Part of a small language model's weights: MLP 768 GELU.
Each number is 128 + 24 x the weight over the matrix's rms, rounded and kept within 0 to 255. Layers, rows and columns count from 0. Numbers have three digits each.

# layer 4 MLP up, 768x224, rms 0.115, rows 93-155, columns 0-111
132139149146147048153122165113158127143145185102157104171169121107114111110183149141063135142142149166126153114142154122078109124140093100150106113155152130111104182140148140137089179120134122143118120126115106103132132143140110106166118114162109098116110132200119122123125148127152160101128178068090128140101189134140138119133127123137
139151131124146195140138141152183152135178153166130131159122133164130099145123114120052130097152116130099121135135131135101146108108098100109115114133118151112071170095204111130120163168160139138150115078122155125117121117167123164126116155121130152153115108165117114144112090124134131104098132188124116153170097099121139135148069182111
118071149133098153111122132093100104120142169130137121082163164135099127131123124168154106117107126106100181122165144103147153105131155126143161135138155141128146168134113136124095090169150179123112146133118125131133118140087126147093132119115112169097117151121128094112102141146158162131131135101111147155167141146106081157129088094119
114121123167128181136151132076118159149106085091105107158097091136118126178156132140118128153109138117128130121063123150124154137156148112132105092107111113153169106165153167099129072142145103133092178122126159141138119142194163135152145143120115091133131093115133121154119139152118119164103063110130134139121114210133122137126102078123
165075111126168088106171151151129135125126152128109099107140111106160138104088116164096116134126152112103143116137151122159119057143124124147126109087169110130154150167131119118116120104138168143136146129138135097179114133116127100104123114136147119140134125134104097180082157121146123138124151113164136199130116145143107113122139141136
137122139111131137108142144136134101172165113087158129148111113125134155112161135152137146099167123109166120132120104116125129129138149125125130134100116109147134108129137117088107170086133102135075115158163126161125151149135134134133104123135132155159118106109105129127123113141115091125102124142108140134137101107129122135130100122120
165101093113156106111117104107100145091150072133110088144131120139148123122158118123149131120102163096105139154108175159119142183098140141149120121166135107130081128114110086122128138115139141105137103132149092141103182154161122117193139111076090121128139118179147108143189132164119160108126166126173134114131162112099143141126128116119
124124106139127149144137113128130122112144111123117157105142107147124110125093143119075087148115188128101141132174182126128114153124146101151134152064147142112165106148087124134112140135143140097146097128141143103128107163138104123105130155137136127128104093086104174088179112163138128116140123130150126117129150160154162172107144109118
197107140123165147138107112120133118139074158094157106131152146119120101125138134146118129111097159130130138131133126101107150171107102170133125123144135178147117105125130108148155115154108141124140128128123147135116134100110136122158131150120139096108108128142164157139119122121138119144068133146115137138116118133123139060104122131121
142151112134112110123133097131134114080133157143128098156104133150120157137159119166140118104113156110157126110120125154120141170111146095146124153131128094194114106121143084119108133120112132120100120160124133168076127120159125126132135121116134158128149138126156123088079096178146125126134142187107133146170147116178125142117134137115
138140132164149117130105136068162058122119112170116146172095103150140129113135150124112088131166131096116088158163109121154140132112112135129154170106092161094104135175143110125119132108120122142100112159141131097161143135139116149135135145110128119147091122145107117153163134143153158104153163114103138121159169162110122148113113124147
162113098119106124066138158127122169110165166123112133093072116114149128116137148095153111140087106123116114127165147132113109128055110163149170153112106131146131173128112143135139126140143114148116114072100142120127184174162151097136153099092171125179083155138157162127094128132104121130108152135148145158085143155132124139138143090142
130125126116106105163150107156162170133119108104145121138157126166141131140126156146104131101123138125113065138114100128157124097132141131127096144110132182122134137116101134130155138109100128108099168143141116127086129154155150143115157107084108095080116087140143141137154118135103105117116107130145177146125141129146177148158136112108
143129118092143113143154128132100160151136131120163100091141122131131174130109108132160142149143139130144124107137139145139133127146122069153155124110137131146114117116156154122133187119136100127136165158115144117148164093134130141152130118142102111105110102111113151136110142111094115131091135126091159117164153126130151107118114095108
179112093095119162116111134182136137096119148149129168146124128135129133126135156095099117194102152105131121078151147134130131106122152158101153129134115161148125136123153114108113086164147147146109118130140159063129137095110135115121161127131170144111124111149111102175117139128145093159084145123128131100118121075166136170117181142097
102083082117144141103149123111168113166152081137145110127146186131161110172131133134128126169132120104108152126166109150131133153158126139091118122143115149153100125119114128125142127115163126132080116128096092099177109159102121111163160112148096148106137080112143124122118136127138114144162157159147106159127134136124127133123145150125
128082117141143126141121129103140156118114140135127148144140158056145112098140151141109105116111148125126086134098134146095075128153110121178133102148125121092122156108090151147126153117132174154152122148153113104165115127159194131158128129116161163077145122123102113071095145139128107156149124108132083142138112098114133146141112120116
151177145105112123142153127104134144148126134140146155134135119145146143068091137120113163142148113089142125115141120144136133174152142171123108151122098114097101147163145140168134140123121108137166060122133122111149121156127117127123127102183116123138125134115100081129118151131097172107082146171144130119135154117125111092127135136127
100141122137184109157087146135161119134140146137118082086145176113120123130096149136103135160105067133128134106114109157187138174147132078130132143099104189110091150142141109102116116106094141159101127117185106100146095150154144118123130149156124136107122077155113142130156125119148130111129134133099144120115116202146134097115160146137
122146093086125111111116141150113138114134132136125128166146126122159128150093164092099130098152106129108104125141125141157149156110134137097132133098144136173128157104174152114136149132094161133091110139133184116110133119132080120132122115119092081156101091114145139122161168118187113125117107152127168112124138108116144122106113131119
113119124168138083113110094141133098150144123120111094100094124098132110118116111104118133122146116123150143142132118132129053101121123098141142152115140133179131123151124163100163167117131147107125141136065136124135076088140148113131174118100154115109130120139102152102146137124168137149184108125095161149158164142147174141092096157171
155125111116147124132134152096108132117112107110113150128125119176088092127165130101169108122100125147135111111155171126123160098154157120133117118100143126173085122093154164126162141138118128124092155097127134127104126086141086096148121112143125168139132106093142113109122103140118162148145074122091159126134090133187154133147119133088
119132157132156159114104112136168103128197148146183093113135088094103116131178139121118159154165154096096154157141122102133156115114069114099156127137126156152117114127143109181155113141096136155135061081094121195136151119096141107082143131153147123109097092127138115143167099118152113138147108155158115157109133126125114110171132129134
101096129099148087136104114122166167106137098105120139129121123151121154126096094167129156094128115128144109134128148131105094160088106134150102139139133152164113095110146114137121171147085105189113080134131109154114150133117106088135150115087105132079152122135134114144094106123118150114193132104155139120104176120160120160135163180128
142107141125098172100134107160110103135098127145098136148142117159145126166108146078100098158125110146158099134143165136155130129163109111144133133169107136080153112089096155116140111119163137094159138108090111149132170105118148107113168170154116146126116109148092119164131123133091142138123173164149140109148141129111079164198175133115
150131120127131134138136112135081130156126150153126113116156138129153109081087147120080124154159114084137164141143119141156160154182131149117133163155191201106118108129155112132104157128130102102128141059090124142154165141088163092136117112176137092128138147180084125141103129164127084152169111149108091077169145131091147117110127110109
151125166168069058103106152122150137127129123096111077104126073146152132129147150118124095133112134145123119114073098135128155174143149087138113130123123165103096138112158112120171079109178134147102105126098133110106111137129105155133113159118136118107094154121108135117154149133159112150151126134139137079178175143132101088125123157137
124097180104102131125149092118181124140159147111094101130099126117102129144184150125066140156139138141159097142148151112123140110151123124103134139115124107052107155140160128156135123142116101130130131138117110121115162117129100105142173127109126150118129119112126109132112134116122114129127135147107117121144184171146124103139132150111
148134148087106142134136134117109113155173177148153116120137142128151100105118148114174123151117159083133113164140131130088097145142165145144126138100144109100124117140083117112133166133110098110131124164180135112121128127127084097133139136131129139149096120114137102145142144139145118089099176153147074102113139108125120112119112116088
123134119122125119141125102097160135091101120100140116125103139125103118156171107089154091121131125131136114122107134158124093163171202144134150098114147153110164144152126155143146111122131125139142088134139134124173102108130092130111115151140110122138092150124118063133125145096110117133111161142143118149153172168123141087111114144142
113104094140109162151150158124106143169107070124084126064175087092136141170143135120099150146113139157129129123099152124137146144141117108135155113091163103150144103121125144131077151102166124115143131128125117124159130105113115129142156120104101128129098166144138097133147157164120129105141137138103147076117124152170132146160123152104
110127120137146102101128151110156150149096131070108124156169139128129155190137150109112140144153104124109159111141133123125155150134142172094092110123106141164110183097142131100123197149152155159107111120140148092107125139113116107101143104164124156138110166147132120156123155102128127131173151097128106108103100125099154085155136153109
118136098118109129144150099115126105138067130163137108099150128106158145086152152116110109105086125193133130129084153155134138149143110140168133137149155139103189118115115159129130167165144101159136121133138151083136121116142112115088173140134109119155138132123130106134118088151135150103122138120122155141139142098132075153124135137143
121065144160131192141116105116126102132111109130118144076087165167106113143159120145126156134076136117148111115149139144137107156133116140128115112123117097100133160146138138088120145158183137140120121131106136124146121102124140124142151133141173139135103113121103099188101108115098112146150161147133177139100124115134140140116160124156
094089133101098133145131102145126130106103145174147121118110108085162123112143158098157125127125139158133124134152063152101102142125136134119163098150130128120158163111108130131128089134158158138123123144144188121114097144135158179172126110141159081114152146146154133105094126112098131130093104100127086105094151145107158095124120157111
145104095146134129125133147138133101143122134174106117127119157158113134115090159157157140152106138108165140106146107153114148149153110099148147123125185133139208139119139160146121105113135159137095125137098171127147097139116126176135144153118089091147110086182094143132131142134162126102149128162134120121135113191134080110121113143147
147161123113116173092105091091096106148127146131140142151102118127137156142096140170143113113129137129138129122124138151132121158123127103131167075160104127159152159124121125103176119102122108091129172140108122107144133105119109121114125133115135124151140108150119130158134115174157109076119162126177127119114074136128155121142107151129
160111176120150129086117123142131116104131098161133084162160117137093145126127099107114066110119147123100094178118132157163073136115094141142130127098104121095167173102120133150102141107090105149159125136136099156164143120109112132166105186118112190076115145138165185086133096138138163089165113156115119077143083118111117138107172180104
135092152119157140140130140116115118109134113114102112138102103143078099137124157134128098100097090108129163165115121186141126129140150141107145132105136145116134152111137083136185093144110104139097172084094152129087114148169159144128121167148110136146097108146092099147062153145077100140118091196139132149145142151102175133117132099096
182152119114113095116159113187088141159139096127141094162104125162130170113097120132096160114176142106135102181144164116178169093155142146141137091117120131142153122153160133109103105129115145112129136152185143088105088108114185081147138153099177125106102137163118139132135126160125161155094137117132114138157142156120113131124138114147
096118098109141113120106148133154149147123109184123149134103073127123132148120170133107129070156119139117120152093062083133144110165127106105181137174156115129108142169115146137126135137140153132147127116155125135133091142122125143123127127113101152136134112138143145125107116121183121133095136128137109129129119115122129148189160106127
111141151103077147092139123124109157121161127205102124120128075107120116168125147137129101115128148158086195123084146112183080102136153113093126154111118168122160162146088129104119089148184086143111175131156134138095112142126188158163110117117145109148110102107098080130150121159175110134124118144126105135126178119150150129116111123170
138106101107141153093105128117146137168137163152165109121145140130133161184087128118131118110145087149106152151147140151156149161141135130141076121100099111157119173094129132116106144169075145130141081133151118107139068078108103140093166122158116119126113116113150154138101128145155113085145112090114128115110094110173184139100142134161
131141140112112115110145169105130146099098140090108118172124135145105123146118077183111094143128116128135151129110125123131107160118101144123136156140164141150118134137169109159144108132117142153105100093127136096102144101157120135112112085099104099135151107150149115135155126136175158132120125152099129120144143125100117132114120152121
161084120125155164138171151139145091115139138170123190143136121154130129177164100173130164115106129121122156166114139150165139157157126130143154162122171127155089123171151099167133141119113141121103116106155141092126154092152122130128109123120077130119121097077146110115152100138081102112102102065155121107127099112077134162113151131156
119185152111129084102092126187179143099165100104115099180099119104100138131133159079124089115154154127138117112147139097140138166115123165112089092141168182146118147096137093109114157165134130168166116133142163137156104140152117126101150127144169128067093142131091120104160123144157135156103122113101091122108161123119070130112133158129
185096128147146129179116113120115173144113146151135105115124161138147136123110108139137137129102099125127128144165090153152139129134143150158125135175100123137079136132130132143100106108132112131171126151123129153138119104131131165089143140113137119121117197164117100140141155115109125138123107137166145130116137106120121119133076139131
142119080129157120106102124109107161141098109107130128088127156148158131139118106153144104108150100123096170145128135092160127106129135139096096122113153127083165138131100141102137124134165118114129093142154096134105135137140111106133148137110129101183107135114139159102149114183163141137155109144139114110115128119152144142116108126148
160165156159162146135108121125121162144110145137100146135148105128151127137102105141101158133167119100164123103059092116170134140158122133165115131090158101165130094118132101188140146111132136123148083157120127134128113091152092112099141114119110146155126119161104092102139157124112097153108153152106083145104132142083119149128102137119
141140097105113122140147167185145086196115134107136163168094130107068155171086127106117106145115135137112182183098137119116131116117126116142167093127122160153134074128125110128152123174116127128159131156092137159155115127119165105121159111123113138122124121161159135123131121104131141107128155126117184095134110162127131115131096141092
141092133128105096124096113133135141121106174143142108118100159111114171116138144138112129116106145108125103167081088111164163157087157146154198117113115132162111103153156118150103113180138183173141156171114136071122118118172172134157122161159148077136141169126142043151072172152128106122092122137139101132118109128107162135109142127132
157143093148124111188177140157127158138091106174167130129120137071117118148128110168102106068134104127121086133103156112116129153103123173130105152170140098128121100066174080123123100112128163127095117141087137068080118139148169151099173129125165124102079090111087180155097133130145179133123100149173090101146096162132150172150146124131
117093116116099117114130114148131153154128112145123149137107175101167133129159159154115117123100118126108103110129156165148131150106151168123123093132136174124141081161118167153133117184131157057112107195145123141129096119102139157142140092130144131139103128128094129073080143119105099147110162110146164142119117124084075133120065101129
142097156121146153091104127071143187167155113168106183144113085066129156127113150148114110151143098132104092116172129140139119099111140121139125147155147140112113150117106119113140135148138108125142144126117155119158104113116125144149113142149114095135135145117058153169141104173128117095138156171123110135126134120137139113093111166167
095104153090129121131138161122121162117126146144134114130145098105144167101148137119133128133118165111094127179119109122108120139131176140132096132107152082145115112153134141127096125106161102118148109113147122111164101125117111165154096146135111144120101093107127097131130120159094102104105130116134151122120105155126152070109175160170
129118086140157133141099121126160152124125088089167163136106184120141156155147145127112121120094138138071143143110147151141101155138150098157151103129136164102166119135107132107117124124114143115113132161102169111080115133119135115167151105096163116112147137129130145166108099108099139109143114128125141135165137133163129083143116133134
138134129127105090176126122115125130133144046148084115163140185119164176136128159135114123131125145111089101126133154113140072117181153128174094144142124141134119163121122115119181095146150136114117127119161070129133156165167082121127154147162126103151122128074108132153100082132103133110159061161130124124117123127090116113151146124141
110143119113119133141137119138132117133130127143095113083101082103090081156145141115090140092107125145166111155113175121149113116150128172148106139165147157151134115136113148175112102154129167143101156131148129093130093150115122122154135100125155150119144106117141131132139118142136173150130115133123123138153096133091137104099162143123
157128177111114149130094156137123128139100136180128116140098144091102119118138126118136111133145141114155120119167100146154114141090083137142107135117139126141116158107102141105098153116154156118136099135123137140117120150135123126143160162123102056095140143154117150097172133149098090103119130066129143161139108124100096163153112143143
184079124111171127127152120076144101111126190149112144177096110094057115149166136134138118142154122117121068129109153090077129106073140144161143173114090127102129177167131115132145133157128141119129161098142134106142128108177139109162121090141101119125136116114136157141136108153119106091160134173110106152117113130103149119096129093092
129121117184190143102144124103130138144138149130174110119157148137143121091150162095128116089085044128105136112149129120113116162120118160140130119133153124121106071117153143125105146156128136142135083097122150145118121121148127071156140152153098134220118123177153128105094098142167109100148169126102085128143094132135119148149110190146
140097083091091097165124113139144135199111121133147088127093127112122187120138123091164127125141107127146147143160168139142128137099160112167147154142112106093125175114141139121117134173121112129124104171119127122116104144113102114182134121141156140129124134112130080141115133119097143151100140118179117112139195089149099122149100160120
127127105140145118136149096136174120110148081183144094093095179109139152115113151126116100081156146139111110082152152171103149154125126152147130115119144107145110145123138136143151139170148131106104112128109137145124138109121139166104170164144151144121099101082149115170113136144144139160178127105147092150120170131100157132150135125124
# layer 4 MLP down (transposed), 768x224, rms 0.061, rows 93-154, columns 0-111
111166138096154087099172148136159077134141118120157149134083103088136109192143097145101086112159116107132110126123167132117143099126099163154119103099150133132125094157156150089148099143122148117151151147124110107166123178125151133151116123090153143165109155099152112105063136143126071137126058101149113119117118147098165116103116146129
135141117141090103142134132138141146158118114116117138145102155091156131129149127093135156137116144098143147145125167136122129159111117096137117141145138126117123103150159136164076098154149161133092169146113143170150112109114131109146127092140072183080149122145131099123144130065157120130096085160092128102167114096107113126127130103145
145142129091159105126119134160108128125145117156121144141128146135101135176110140120160115110115127120132084139142107140103092138103155136138146101127125130109151108162134143131139154115122087162161148124105102092087159114107151146148136108141097089165107131133101101125087142124136142133088133183138120144136153127105105119136132136111
143130114102162086138125112168135117118117136067077146136146121113099153141143132117140091171102132096119122124098092135147126139095157113143093113118087103070139101150118152178143174140150139090116086111150143130095157134103087143090083142097123156184170112170128082110160137149124099122139145137142160109137124136132134197130169137104
113121144148130141145115083141136087126140115150117150145185113128126110123139150124137153107111079111162120169143161095137144202122117144081137168124141144133130158118139147098110132137151110147158129108121135119127147190082098069126126151128131113130152136137071116087163108132140164089114132145138194134150125145144180159110085094151
153128137141130099116108137110126125122083136141116081137145115134122154090094133105085140118126129166108098141126102151140134125135127141143112149112130129163094139152133120182134130142124095138139167134128110145128087145108133125126100164127078137124134124142150128114143136138111167136132126128126087123125147129122087066157155143120
134122120130141160118107113166147140127083134122149145108148109166143119083106084148062147090146140165124133130082100107107141146158102106140110111147164111110128142120106098127131153119159131154087133165146122128143123092110149145146094176156078124176117115151103151130130161117146150139112115158119158123101140096149113145181136098097
130163095158144104097121100095103144143134097139131131134124111180142135145104172123094109121135132097079118108122157060125140124113119179131089126122141160116145109122162147087124130153149141147135111155151123148131193127110150152119131168166079113134129128132143156164154110163118125090153147109099172102129127119127094127098103118125
118148136148137084144145164122114101114108149119136113092097130104144136137109104148130145081147116144131109147141159129164147128145179100112115133124115125102121096083117135140097130114150102154149154101134085155123108133139108115144136151139146088115105123135144159099066135131128122128106129137101193109113123140077112132149077098140
124126139116111118110132188136150139089099095116146123122110119098121101084147146125090111103149127126069154136118127127096123127132129110174155158137132132144121150101094143184156125108157135135194143122125148102085128174108155166127117113131103134097110109085117152160160163088128138142105153153172146156152155148146161144173145153117
096163120112152109144148123117118134091162149152114064162088121132164107131100124110111135166102152135174140152135125142120146122120133138138120106165101131126120116119099098155148155170153129072174106129137122125125088148151198166142104120163123127104143138092130138141104142132108069164105101148126117118127131160152154141118138108154
149188083124138142127106164124102116127146087175096116122120117170121116115115139176140124119073145165167133120156139088090122136131110082119153153107094133146166076135117134141076122139132104106143119117160095157137160140128135154170123135119131143107107131163124158113108150170119157133116090097133096155125094119110129142106164129154
082141154110146095142158129159153131117122168123117096163127119122118148138119114125116156187107135170132095123130093148109125149129128164116125147180111145135141111109110105117132099127108148099132144111167104131149134140141159103111118089142137116114138161096100161130114170171082119132099159123122155110139114125117138119095150146116
119096134148127117082088096112120073141139123126146101133125108103153149129140099155147152182127136118111128136125124099138148108098150120088103113096111105137096123147089115135138130130126122121162137142157148154174148164107159132117158134142137105131130091145128088094125117103123100095146135133124129166129090158132097106093128136136
097134149133125148181122084084125106127110115104144164138164102114193130153149151129131130058116126150111157111140131154098106127103102104118123117142124120139129116161125131104157132138133097138169125160140107139163133163097130122125128104160101118118105117086131142142106139104126153094132111144121099069136154146149138120153140114112
146103137133095141124122155102144129182136109107122141123106126133093145144156107147160147119135134108167153096106086118135109118132134122073119127137104143149142114137122138148151161165149150118175127128141147114138150112120116120129132172149149129160150139107132093154096147138105193094145158153106146102139107103125140105127126117104
094163154125150114117130125137117112145096152125112127125088095087096140117109143117130153136138143130137114151140116096131074107153129158134142135109115131158084097128168120104144146127122136125142117114145105127122134144086158123128111155117130136101118102135099153136136164135129128111128130104116140100134115131135172129149140118104
145110146136122160149111151133120117106148112112125156141144126163158126139106122143132149132129142129132112134133098123096159107119163114107098104145154130122130119095137174124112091092124124132146113118150108147137171118147124115119145128164112094132130144146129104096160134143169154121100147088105074093146141119150162144103115093124
114143148134122114142140135173127146159124105121196133085113137149127108155129154129143107117150107137163123142088135173152118143144143136158139143133131111109118105171099142112109109119152106125099124133116103105170099122124070135140135123111127146174117086162117169079113124127165131143117153126120112138148152122134151142110130127121
152148137125083118118111153131118106152148107150164097083108132134105167147096161113094098146145085118164094161134145112158141126132081132147132131125141148117095085143104166126150125153096143114134135148164139121123154141140111130146128124134174160131108145106140134176092130099154106120142114128148120138092146108120184130144103073127
135148142080113131141134141108139161095101117121120146156140145132108137149119110161087125112095159187125098107126087096149112141148124124107175150132099107142110075096065062145161162150107117097107111149164106114125131126152065122144129112141100163158153138104107121159111147145090135157155119152144136152112152153142129108124151121160
133126131154093104108141156139173125189124125101121086107121123076191114111118117129120138150117141159140107112139143120139129134127117130126117135158086124135105143135134101113107114128111107178139136150126100164172144154144136092185117131111107092110144103160131099118111145112170111165144184110098128101130121123144131211156141141176
148137074133131101102116097127108135119109129136112103076135160133100085081125160126116144116079095143138130126104098132134128142099122105105147177108130100096130123155165167120132104123103098136100123092154130094121130102174126154144109134147141149126169118151102126133102109164134086131120150115126139108152148143145078147141102127126
142134098120107145106133168164140188183091123151158134127125104128150140168119106144144120098106178118122141078182164132126124108124108171088118153114113169145117157124099147128137152132111079159169139116167121127108127090146110122177122134125125092114073148124078117149113152115101126159109132119138110104113145162109093141122105143114
122119140131150140117146125144182143131109120076103073149131141129157124122125121098150168125172119128131088158170164124110121135138152140122136120129131075092077115110082167097111110110104123128113122155106139138135119168113096127122153152135122120188114131085125130159119101107140151149134145110141128069099113097132153046095140090097
113105120122157102140090098133154114112140117132060079121157147171116164136097098111107123157130101152142158115141134135148106165149139146134095127102125108102097100090155181097147110094134140130100122113154133146117147139176125129138111075143150124124162086134127089125114112148114118116102091108124095151116131120118148120110109113137
133139132132148092101133167156129132137127101137156133089147107058120136138116137140117127092142130062110132111104121157126134094156113127118145156106156107151147163128152172114166074154127131112124124131174131102155159122156153115116135090106125142119136109169138155102144107080122126155095157141121120123104101113132090126131113106120
096161155160122126131135131089147162096174116161106113163156118100133127154107117112082136129141145109117118100088099140125127119159089093095144153113135123168124100125094124110130106154159154115145135087108158151118138084118104103155126063093157109142140141141095132131147163114144144117100119098132073113131133140117119140171152148114
145113137135110099089135104100145127121149134111172125111155152121168102135171122099087150149125138141109147136111128114083112109138118123150126154151140105113094116099182101106167170109105137154102119124155126129143141150140132132142122165141140129178158107170101152127151109133131150123107127079142150167128101107118127152103099118109
133131144107177085099118162108131088119102140114114104095150178176135164127158123176129101121142149088106127096129132125153125082141118090094115145143112109119149110091158170145137150114111112126113122115054151158161161108114100151118109099072090142160093140132085116138127149090098105094140087138176166104144135137070096119154133108124
119145109177158142119142158154152127088122138164151153155104087131139139127104112125119124103109184123146131130108115170152092145144114106135114118109160138107125117157166128137197180091132161148107159154109119125180119094120117114156125121104136067114143139136138107132141079123146123121105155142142143104082162059118121126114109165098
112147156104163114118084121123094123126142131139134118077124150082085102101172149118123125161132123120152137174151136175144112151115143130130145107112124116113110114139106136152095139134106115140170094122164115079147117141119178160134109138077145097136139111097094129176139146170082132091145129135127128089086125112117075159129138146138
168135134114129147084080114122098177090142151079132146088113154153130179140181094129137100124195129127140146127133114143111116128107095107106128102160086111155102102134146083104157120092104137084145138145149117141148156124155089130137123114106161102153129125158143118131153144167155114124150126126138092130095112141145094106117109124148
159160113147102110141103115100190123074166160146137134157163096130140118100094110154114128120112088135161141154125108138092157100146112135084135143114088166149127064123132134131110099126138162108125133122134085133142114064141119124154150114122106090092151117118153150114152099101148142100136121101107067174125158136157118137130064131109
134119108117111180121137088133116123125132089174142148132146126096126115096130088125133133130127165166114134118138122163174129150149126132104149108112105092107129130168111114130114140175138127118098140132135136135150161105088096149136090118118120130147128133115142139151096164132077147130135156143121155131149124132141137112138099102083
161138163122144124131099129141142122174086099121104096116118137127126113096110120183155157113105111124127117077118111164152118146129077098176126138156128116136181152171122133127081104122135140138160128135118134100117173179094174142135119076142159140094188141151104144109116109119112173129152121130154171104083104100120085071161096145162
152113127089132105113135093105126069139148119111111146152144132144121107135103173116083111122110098182133127144109113154119112133124100107147141166148129150101118111131127123120149135144133171133121141094095131160152167097117150131118119130104090145112145101116155111157126142159122109149119150129137139127169152171156098080113107102142
153142101114133120106119137144148104098122110134104121155139096140092083143130185085116135126073167117100107152139151121115143076138114143128136086188115121119136101136118144156158104135171134138098094130135097190171111094146112116152176135180147150122107092128139139168130106115121120134143101129112133125078129162141146096092151130122
112106171170097093125142083124127125155146133160169132094154158095171139144160111151126144172122123126128102078160144126095164124122111103199143145123136106126112184127120130169127155106155149181151139153136083140122128146080115168134129110161125157098131103181147146130121114127161135115079173120125141094106122111141097123199110148142
114150150115150146119117157131131143118107123128126130128138136115142161137181101127162128177084109182120132128143096122121128094129098136087117134147108100114120081137153179176092073124160095094185130109125119091140131133181130106128125120168091132134132102102146158121145123135132130134136127126167155105119108131099135113144104104134
166160100128061140169149125122115173105120120119110134132117125116098149115107142125124150146097117134165131144090148159128142102107124130112140171111132121100172114109120127110105141098085125131140114095138107091157147142177141123127130134129131132115161158164120164162174115145132201141116103122102121112119127089140174140114128130123
160119131095138120098157148148157161094107113198103138127101121074127196140143145126160121102132102139118157161166089171152138129119141132089095157126110131139113129114119145111126152181152157098129099169128105130120137137123144121145108086124065080112124124146124113116104111176081154142101127092132090114057149087127139102094132146135
159144125155116139153082108123145142148107078113114115147106120152181158095154102129160142149108157103099142128139151117127144085129117127132095153161104112146147145099122114144101103108155140117114124134082095119114182076165126128122102134083134110126144123121073134132150133124121152154161133124146119124106136107094132114093149135109
102137152170099136130098187123165131136132095127153167125158146156109139135130128089139097093116106106165093109137116085102158121117151165159064109118161093144118114160108136154155095130179101133187109136170140112145147102099106137133097146117127092164118122108137155118117165116124143088133117110131127115113152095119132100140114102147
149117119123119095104126130131117131154118129138117113149160112153088117122145139152124087085133137124117135105115093137135168088156134139104177130166124134170102108108124110149119148156083163152127149124138134115124101132138129117154103137144154092151143114092194139172150155132145135129144104114069142115104119123137105159113178115175
148139155119122143109148104123123126140134131137127127105147124168113152156117120122114168130092115132075115143088170133104160162115173165149129115153134152092121102138124115131162102150162182127109129133098124139118097154161081097107119113161144058120149095137131109156127125173119145115201127123168105098138145120156134131108129085148
121098143148131093160136153114165181094148107115103158128092145131156145081114116119127110143184134140120101113153108151106148095126145161117106127111125092106121095130103120156069146128139182145126135094130113126149141095141115125117120109135094147111095103124113134128176129115143138101131131103118109137119113155145110200158100077139
138122125126161092111119172094112144092148131101108166136143131111126174130133131158115177138112084076082160180141126130119125107144141086149144139140120146139121072093154121143118110068181095149138123163133132117146092156115123140130110130144104117164134101109112102135162139147156090123153113118115127119114172106105120152138111130106
111102123100151070099075111145138190113141116141133079147143130125141145098128124129126141157165128122108104061124092103133150125093188110133156087115102121164112128107152102140111158154157146127080162089156097159120157145133114137153143150103070149150122135156135135139133146142103124173111102132122139141167141148116105116105073159118
188125152146087139150182130152107123145178108116156153102101124103171100122122080128119175124122125131116129157143117143127131066107164135106134132134103171156159143128141132124120097132157158151123122109104120124160149122127068162137133145109135124135085132157163136081167100118156085099141165106093164103089132153120121143119128125138
102132089136079137137119139096126097102138137137109141143133143107142132186145099152116141168158096116150152179117161127104110101104119158116144168132142129131148110112111132126105126130090100173158126090121101105115153138106102095128088152123089175152160156140116141102145076131140147124145174143114151135156157147149129183111088141120
131117113125154070104095131113092106120157151142121134151158136112118088097100175118155130127132122143132150130130108131093100128179123093095168146163121099175182120083120123129098146092148110118147106157132151146117123160120140099115131115157137146104133128167149114129171131117128107121089118120141142184138123107162118131149144124137
127099148097113135120067131155124130161173123116130173154137104184147155151098164122108107054114107143148143131150139100109153111116156140127140125155146117065102143145108099091095084132114129112131145126153111142141130093130124083156135150144124129160103166167137118123199141176151128135135126112133168141140127127099159137105085137102
114147127084136178123147126162108128141139131098131166117118077182068111125081147134138152127132112162090148159174110132120118107116109156136113136136135112145108114094137171154064160139113094137141135104158107153141122118140133154089101161179119178121089136125126135136154128064156130174086090180104125113140149131121202167124131139140
138154149143154143126140117112121127135127104148120167125127144113153064132113098126144114155140123087191127148085121140108112138113185132165104102116138140131135113120127076086114168152183131137115097119101150148130156146163107104150142112104132107091115118142126124171131144108120095125121127117135130159123141126103147143136055139151
130130167124109139146112123133164145116131136122160145105144143151165087115131121153091137079153133111133110147127117139095090089104123127109112155124132106118151094090145101171102119114105129096133115171130126131156116118114116131136137127141114157137121111141125145103156133088133126148134113093146122112094101113144147151131085166131
171125150119135130101117119102091100169102158107112139145133112138132109141127141147117131135160108093148144142166118127163126129140120179129102100136124165140166137086134104163136140122141138175115145137105086128131116098134119126152140171110149126112128113174148124130101087116094102125140141118170117131127182110139148126130148099127
097110124124131123157084096108113121093139134113151158134117164148126145157160095139114140122098130138111172130120139121135149128158140118119091133115121122120166147110139145126104125111145133182160168121122090144128127125139133123096111115151113152131134132106138105107131167110128121120104129131140146114117112126134149159137112147115
131172147094104125125150135142178115079134106107081137142139130120118160158172127098150152114069142183118141152118127113130111098161124113099136125160100151145115102146128140154189111133121149103113133174133145104127153162122116138090118172127124100176121127069116094149092123162144141087170137130125143130163114147127087111115152118127
146133127116134086147199147102142146066113128105143189142121117101150184103156104121134108106125162142136143107089134128186129129131111116176116136131149145152117138146109117141121181110151120114142154127075138112103132089115101125121078136081178121099131137158121129102138141153141148132153130153142125099183151139094148146139141149086
161088105122136099130107128113155096103141127138120133162107158157144166119121038094099095104115171155127193121101112104120164140094123137115071126138149111147102160177158096150164125118140134094116113150115096112141107151121182109101082066146189106155135166163086082105121109139091144141164110116091101128136141149141124116097100113128
136124137105124125138114101123125123154095139084129172139182168147141120133083128139145119118150113122109096113155083144123098105127153145193125148134114166098126103153112104166100117112146082113126118092100160128162113173135082103126086120140135155149123117161130162133140151137135075205141168120145125159068114135138154129176089080129